From a checkpoint of a small transformer trained on Wikipedia: 17.5M parameters, short convolutions.
Each number is 50 + 15 x the weight over the matrix's rms, rounded and kept within 0 to 99. Layers, rows and columns count from 0.

# layer 4 MLP up, 960x320, rms 0.103, rows 228-248, columns 160-239
44 86 71 26 62 33 55 76 47 72 46 60 54 50 48 54 39 67 40 47 58 33 24 74 49 61 65 42 53 27 25 41 22 12 50 69 59 45 63 18 48 67 73 66 63 65 55 67 39 17 48 38 48 58 43 41 52 58 76 28 26 48 28 66 47 66 37 24 43 61 33 27 22 45 35 20 59 56 70 27
46 41 57 59 46 44 60 34 37 76 37 41 36 46 50 65 40 23 42 60 44 39 65 35 63 31 62 54 44 63 37 58 41 79 57 36 52 28 61 56 66 30 56 67 42 40 39 55 72 48 10 54 43 77 46 63 25 50 42 75 57 47 79 63 10 51 54 45 32 72 68 48 56 79 68 55 37 66 39 64
48 64 44 50 52 32 59 36 56 64 81 18 53 55 39 58 40 21 68 44 43 52 77 78 22 41 34 22 29 50 53 33 24 43 38 39 54 30 57 68 57 50 39 42 65 70 43 41 22 57 40 66 57 43 63 57 59 63 57 66 64 42 41 48 49 39 52 43 53 46 46 17 57 67 41 55 72 40 66 44
27 51 53 51 45 61 78 39 51 38 29 79 70 51 41 33 37 54 71 41 61 40 58 25 39 56 43 45 50 20 48 33 40 34 36 57 36 49 79 62 46 58 37 52 43 66 32 68 50 44 75 56 48 23 44 41 52 44 67 70 71 18 39 41 35 48 25 30 64 29 26 55 56 47 53 42 55 33 58 37
41 27 84 73 41 09 38 66 53 67 53 63 37 28 80 40 36 87 49 64 64 79 57 91 58 23 56 34 22 60 47 17 62 33 65 59 23 41 47 59 67 50 72 47 50 64 60 18 52 65 50 19 53 38 49 71 72 33 56 67 48 35 50 61 70 54 25 77 27 48 54 36 33 40 36 13 47 47 33 82
83 35 51 27 31 65 62 60 52 45 59 45 32 58 24 84 82 41 64 15 42 32 48 41 59 62 55 38 60 34 34 40 47 22 53 70 13 25 37 79 53 52 57 51 41 56 49 44 67 46 49 49 53 35 56 76 85 33 46 50 33 67 52 50 49 36 58 59 38 29 53 50 52 54 40 48 42 25 27 57
56 23 03 34 54 46 76 79 54 43 50 30 30 32 61 17 69 31 65 37 43 47 71 50 62 49 34 53 64 26 56 58 62 44 26 33 37 45 45 69 63 38 59 31 94 67 46 43 74 62 70 46 65 40 70 44 27 63 33 23 58 39 44 55 22 16 57 73 60 61 48 45 45 56 28 25 34 62 64 44
52 35 83 38 38 40 42 59 39 37 48 40 57 81 49 43 62 49 40 57 53 49 51 66 68 46 54 29 31 63 17 76 58 48 58 39 43 60 78 43 40 62 42 45 46 40 17 39 81 49 58 79 61 54 57 43 38 10 57 39 40 34 47 39 45 78 42 49 60 49 63 39 25 34 39 34 79 61 59 48
82 44 48 61 60 41 31 55 42 73 31 00 59 74 57 29 66 74 50 43 53 77 52 63 55 43 57 28 55 72 59 56 23 76 73 50 61 49 23 30 39 70 40 40 39 68 49 47 55 68 43 23 65 55 25 43 32 60 45 43 49 53 49 48 26 52 59 47 53 48 57 20 60 75 22 72 37 52 60 45
69 62 59 43 56 47 38 60 47 65 40 64 83 38 30 53 27 57 70 63 47 84 40 29 51 72 28 47 34 35 54 50 33 39 64 35 70 38 37 40 76 21 47 54 39 42 65 33 61 76 64 45 45 54 62 61 86 42 11 46 26 23 47 55 84 49 49 56 74 42 58 49 53 64 93 49 58 26 62 25
46 33 77 44 30 51 53 52 45 28 19 32 54 56 65 62 56 70 72 60 49 72 72 63 56 54 66 35 48 47 46 41 31 49 49 54 45 42 40 35 68 66 57 60 41 63 65 60 68 12 33 45 81 24 57 19 37 18 66 48 45 56 42 23 50 63 70 22 84 31 67 55 54 39 47 75 50 66 60 55
27 00 55 42 63 56 51 40 36 41 53 61 62 34 56 57 55 65 76 52 53 41 44 80 27 22 33 38 49 43 26 57 70 27 16 59 49 70 46 38 47 19 39 36 69 46 65 52 38 43 45 43 43 51 55 55 31 55 67 68 50 34 55 55 51 25 54 65 57 49 40 31 43 66 49 36 54 35 54 31
65 49 59 58 21 51 44 57 60 55 43 44 38 48 69 44 67 63 45 28 77 50 47 48 57 34 69 37 43 44 47 49 38 55 47 32 31 83 39 51 70 80 64 29 41 67 35 14 39 43 22 62 53 48 58 35 39 30 64 72 71 27 52 38 74 30 73 71 54 63 59 53 61 55 54 16 51 75 48 47
46 49 47 39 65 60 40 49 48 44 49 47 31 61 70 59 59 22 48 56 33 47 41 46 56 50 39 54 46 39 71 38 53 31 55 35 47 64 45 52 46 46 50 47 27 49 58 40 28 60 50 42 46 77 69 42 41 60 37 30 33 33 49 64 59 31 42 56 52 31 40 55 67 29 61 71 40 59 44 60
52 25 44 63 42 29 38 42 52 30 49 50 43 33 50 59 47 55 56 45 48 28 32 73 64 58 43 60 60 71 32 23 66 49 68 72 62 43 55 45 56 27 51 58 54 43 51 52 54 53 49 61 50 63 46 61 59 51 43 47 62 40 49 32 52 55 48 54 57 41 53 54 48 51 53 32 66 54 63 49
38 53 64 34 21 28 47 50 45 30 41 37 30 63 48 68 45 64 63 55 74 41 57 77 59 43 41 51 31 43 46 64 50 19 62 57 59 54 68 68 78 49 49 19 57 23 38 24 63 37 36 35 51 22 78 53 67 35 62 62 71 05 25 57 33 78 32 34 47 66 86 44 78 42 54 53 46 30 64 53
30 49 79 47 48 32 55 61 38 49 53 53 83 36 64 57 48 64 81 56 34 40 38 72 28 52 35 68 54 60 39 35 70 62 95 64 60 52 62 46 81 59 40 50 82 33 70 43 68 63 63 50 37 69 54 45 46 56 65 75 24 28 31 12 42 47 51 44 35 34 59 49 63 50 36 21 36 37 74 60
63 63 64 44 44 41 58 65 42 48 70 56 37 35 73 70 48 65 39 40 46 69 65 45 80 38 34 06 55 60 34 40 26 67 39 30 64 58 45 70 71 37 57 51 60 78 60 59 08 72 55 55 39 38 33 52 77 40 35 42 47 56 50 55 55 42 70 55 57 44 85 45 54 51 29 46 45 25 64 63
35 99 49 47 55 52 59 67 69 54 67 49 47 44 39 37 67 45 72 34 51 40 37 51 50 48 52 43 38 18 49 33 62 59 21 47 54 66 43 49 32 51 60 72 43 39 45 24 37 59 70 45 17 26 53 49 63 34 39 33 73 57 60 35 38 42 49 24 35 46 76 55 29 51 36 63 56 51 70 30
42 66 57 70 35 52 49 58 45 38 41 40 71 37 93 49 38 34 27 80 36 48 59 25 45 44 60 48 61 46 64 45 48 51 55 34 63 34 41 66 83 54 39 34 54 67 20 57 48 57 67 58 70 47 52 45 56 58 25 52 57 36 45 49 49 62 40 33 35 70 29 75 62 40 47 32 68 72 35 56
50 64 40 49 41 49 54 62 51 51 42 54 43 63 36 66 44 30 45 57 40 67 47 63 48 26 64 37 49 46 45 39 83 61 56 39 60 31 52 71 42 65 44 37 63 59 74 47 53 59 34 55 69 42 75 33 34 18 63 21 59 28 43 60 52 25 62 39 39 32 35 53 28 39 65 48 53 48 39 53
# layer 4 MLP down (transposed), 960x320, rms 0.0337, rows 228-247, columns 160-239
80 38 68 66 51 73 84 19 51 50 70 49 35 37 74 39 28 20 33 48 62 57 55 44 50 37 36 52 42 83 57 68 54 61 38 32 28 54 43 69 54 54 55 69 43 56 29 50 45 73 31 46 75 58 61 67 36 90 42 48 51 45 44 26 55 54 65 54 44 24 73 74 78 50 51 55 44 37 55 73
51 69 57 53 50 56 53 41 46 32 62 52 37 48 38 58 64 10 48 61 47 60 58 51 51 44 59 31 29 44 39 46 79 34 47 63 39 72 57 38 28 46 41 57 50 53 84 52 31 61 47 31 61 72 70 28 61 42 33 55 33 55 71 47 34 39 55 53 69 22 25 54 42 29 46 50 58 46 40 54
45 39 54 54 40 63 60 49 56 29 30 64 36 43 22 56 45 56 37 62 35 43 42 36 55 48 39 57 50 58 56 53 51 50 59 46 62 60 74 47 58 37 54 42 35 55 57 55 88 76 56 49 43 47 48 47 53 39 29 32 50 62 71 58 51 44 39 63 55 50 65 59 59 56 65 59 55 56 57 45
61 28 53 58 78 46 27 61 42 23 64 45 47 50 65 38 25 44 47 41 18 37 29 75 24 39 51 35 65 49 66 73 48 67 54 29 49 23 39 51 36 24 60 50 23 53 64 45 35 49 54 49 70 57 67 73 58 63 66 53 41 70 38 48 41 58 75 70 36 68 61 28 45 49 54 59 55 75 80 56
38 40 25 48 30 27 75 19 64 22 67 36 58 60 18 31 58 24 63 44 49 52 41 45 72 29 32 76 59 51 47 54 63 58 34 56 69 74 28 32 30 60 51 75 77 33 66 43 51 44 32 42 39 57 74 48 48 62 45 46 67 53 52 57 94 35 50 51 46 28 54 52 77 63 19 31 23 88 44 57
51 88 63 59 54 33 41 55 33 78 56 44 45 43 75 39 55 25 56 73 63 86 50 14 65 21 67 53 40 54 61 48 65 37 42 36 43 80 55 44 57 70 59 25 41 35 32 48 47 61 54 46 69 59 54 22 56 50 47 64 52 48 13 45 36 27 58 50 71 63 69 63 37 79 69 63 25 45 72 47
61 44 68 61 53 30 67 11 26 29 42 75 50 54 56 44 13 56 78 46 66 47 66 64 46 59 47 40 49 46 60 31 47 65 51 49 23 61 49 36 62 73 52 20 41 33 68 47 63 52 44 15 58 62 33 57 68 78 47 44 45 30 73 60 33 83 45 55 16 37 53 56 62 71 70 55 38 37 49 56
64 57 46 59 14 58 99 47 44 48 45 73 15 41 46 34 42 54 54 42 51 41 19 33 62 34 44 59 48 16 56 32 52 47 49 76 66 63 39 38 65 54 43 72 56 56 29 70 34 42 34 43 76 50 42 51 67 68 53 66 43 78 53 39 57 28 78 46 45 45 51 61 63 60 65 61 46 67 47 33
36 38 44 41 51 78 74 42 45 42 78 67 36 73 67 52 39 44 41 47 63 53 55 33 26 45 68 62 41 52 56 50 78 39 24 35 52 41 52 61 47 53 81 86 84 53 61 61 56 56 39 48 09 38 54 64 69 37 63 49 59 55 40 29 46 66 46 28 47 36 17 67 40 59 63 47 65 55 41 59
27 32 50 74 60 55 52 60 47 44 41 47 28 86 57 82 74 41 52 47 62 13 50 77 58 49 76 69 64 54 49 22 77 59 51 76 38 62 65 55 55 54 30 17 60 44 73 81 39 37 52 39 57 60 58 59 49 75 64 48 78 35 64 78 44 40 41 48 48 46 37 66 53 66 04 44 40 65 42 74
43 44 37 40 44 23 46 38 56 49 61 46 45 73 47 44 70 46 34 39 58 40 60 44 49 50 33 47 58 42 46 76 77 43 55 51 84 64 59 66 38 52 50 28 36 30 46 32 41 85 38 62 52 46 51 47 52 50 45 28 46 44 57 69 63 72 46 55 26 70 31 26 37 87 60 53 49 32 37 45
58 23 38 43 67 23 55 69 73 47 34 58 55 75 62 45 34 55 72 61 69 47 57 51 74 69 46 64 51 43 40 63 17 62 55 51 21 68 83 36 54 27 57 59 54 64 44 34 29 70 22 52 55 56 35 27 47 35 46 38 89 89 48 64 58 57 36 71 48 57 46 35 27 35 50 54 42 42 55 42
52 18 45 53 46 69 73 66 36 42 60 46 53 64 63 64 32 47 48 49 54 66 28 67 52 38 28 29 41 66 58 45 32 72 51 73 66 36 53 34 50 39 58 50 35 44 73 63 58 53 96 46 60 48 82 40 47 61 39 40 73 47 73 46 53 41 49 44 26 89 66 58 44 33 18 43 59 47 71 46
19 43 43 57 58 61 70 68 37 55 63 60 44 61 41 36 39 51 44 51 58 39 70 42 29 46 66 80 60 52 55 66 37 43 60 47 53 54 22 57 37 28 61 51 61 48 38 68 59 43 41 69 62 44 55 53 60 48 40 30 55 74 32 46 56 42 33 62 24 62 34 35 54 43 65 39 37 21 37 56
40 38 61 45 51 68 59 60 38 43 44 57 46 56 46 41 50 62 44 72 59 58 59 57 58 31 62 79 39 52 44 50 23 46 54 52 34 59 59 51 48 43 69 45 62 59 46 55 55 20 74 48 46 53 61 41 39 35 36 51 34 61 40 66 63 54 35 34 46 51 51 38 75 60 76 57 49 37 29 55
36 52 51 31 37 52 53 55 38 59 68 38 18 42 36 76 44 67 34 54 53 57 47 35 35 51 58 21 80 58 60 42 62 70 45 53 47 27 87 67 77 40 41 78 29 86 55 37 59 61 58 54 86 87 41 56 51 72 25 32 51 71 55 50 50 49 27 28 89 59 54 67 28 48 30 43 33 62 51 32
32 73 38 31 80 59 38 31 44 59 35 66 67 81 43 32 51 55 45 47 38 58 44 45 50 35 34 55 30 45 52 44 51 64 28 65 30 66 35 43 34 37 66 58 65 50 50 45 70 37 40 39 75 40 45 49 64 26 25 51 66 71 52 66 66 32 30 68 50 52 63 56 37 47 42 62 49 36 27 49
35 39 45 79 42 60 30 52 68 52 46 49 75 49 49 50 37 61 63 51 37 35 38 58 53 45 74 76 48 36 67 33 76 25 44 58 70 39 44 45 34 51 49 48 66 44 22 43 79 42 33 36 51 48 52 68 33 57 73 64 59 44 43 69 46 35 47 59 34 42 40 70 57 69 55 53 49 37 48 67
70 30 46 59 48 61 43 56 41 73 41 26 28 68 33 61 29 47 43 61 40 48 40 45 68 48 38 41 41 55 51 38 51 52 79 50 43 69 56 50 72 33 23 29 60 37 58 86 46 61 62 56 72 47 67 62 51 66 70 81 26 56 54 55 62 42 52 52 75 65 36 67 60 19 56 37 45 38 37 56
31 56 10 48 70 82 37 61 34 43 71 57 57 74 43 23 66 31 53 29 50 78 43 82 56 43 51 46 32 51 61 61 41 51 47 48 40 26 45 61 43 38 36 68 67 55 78 47 66 60 35 28 73 46 48 70 49 55 51 65 62 45 40 63 32 52 69 80 47 68 65 33 48 60 58 43 48 50 81 42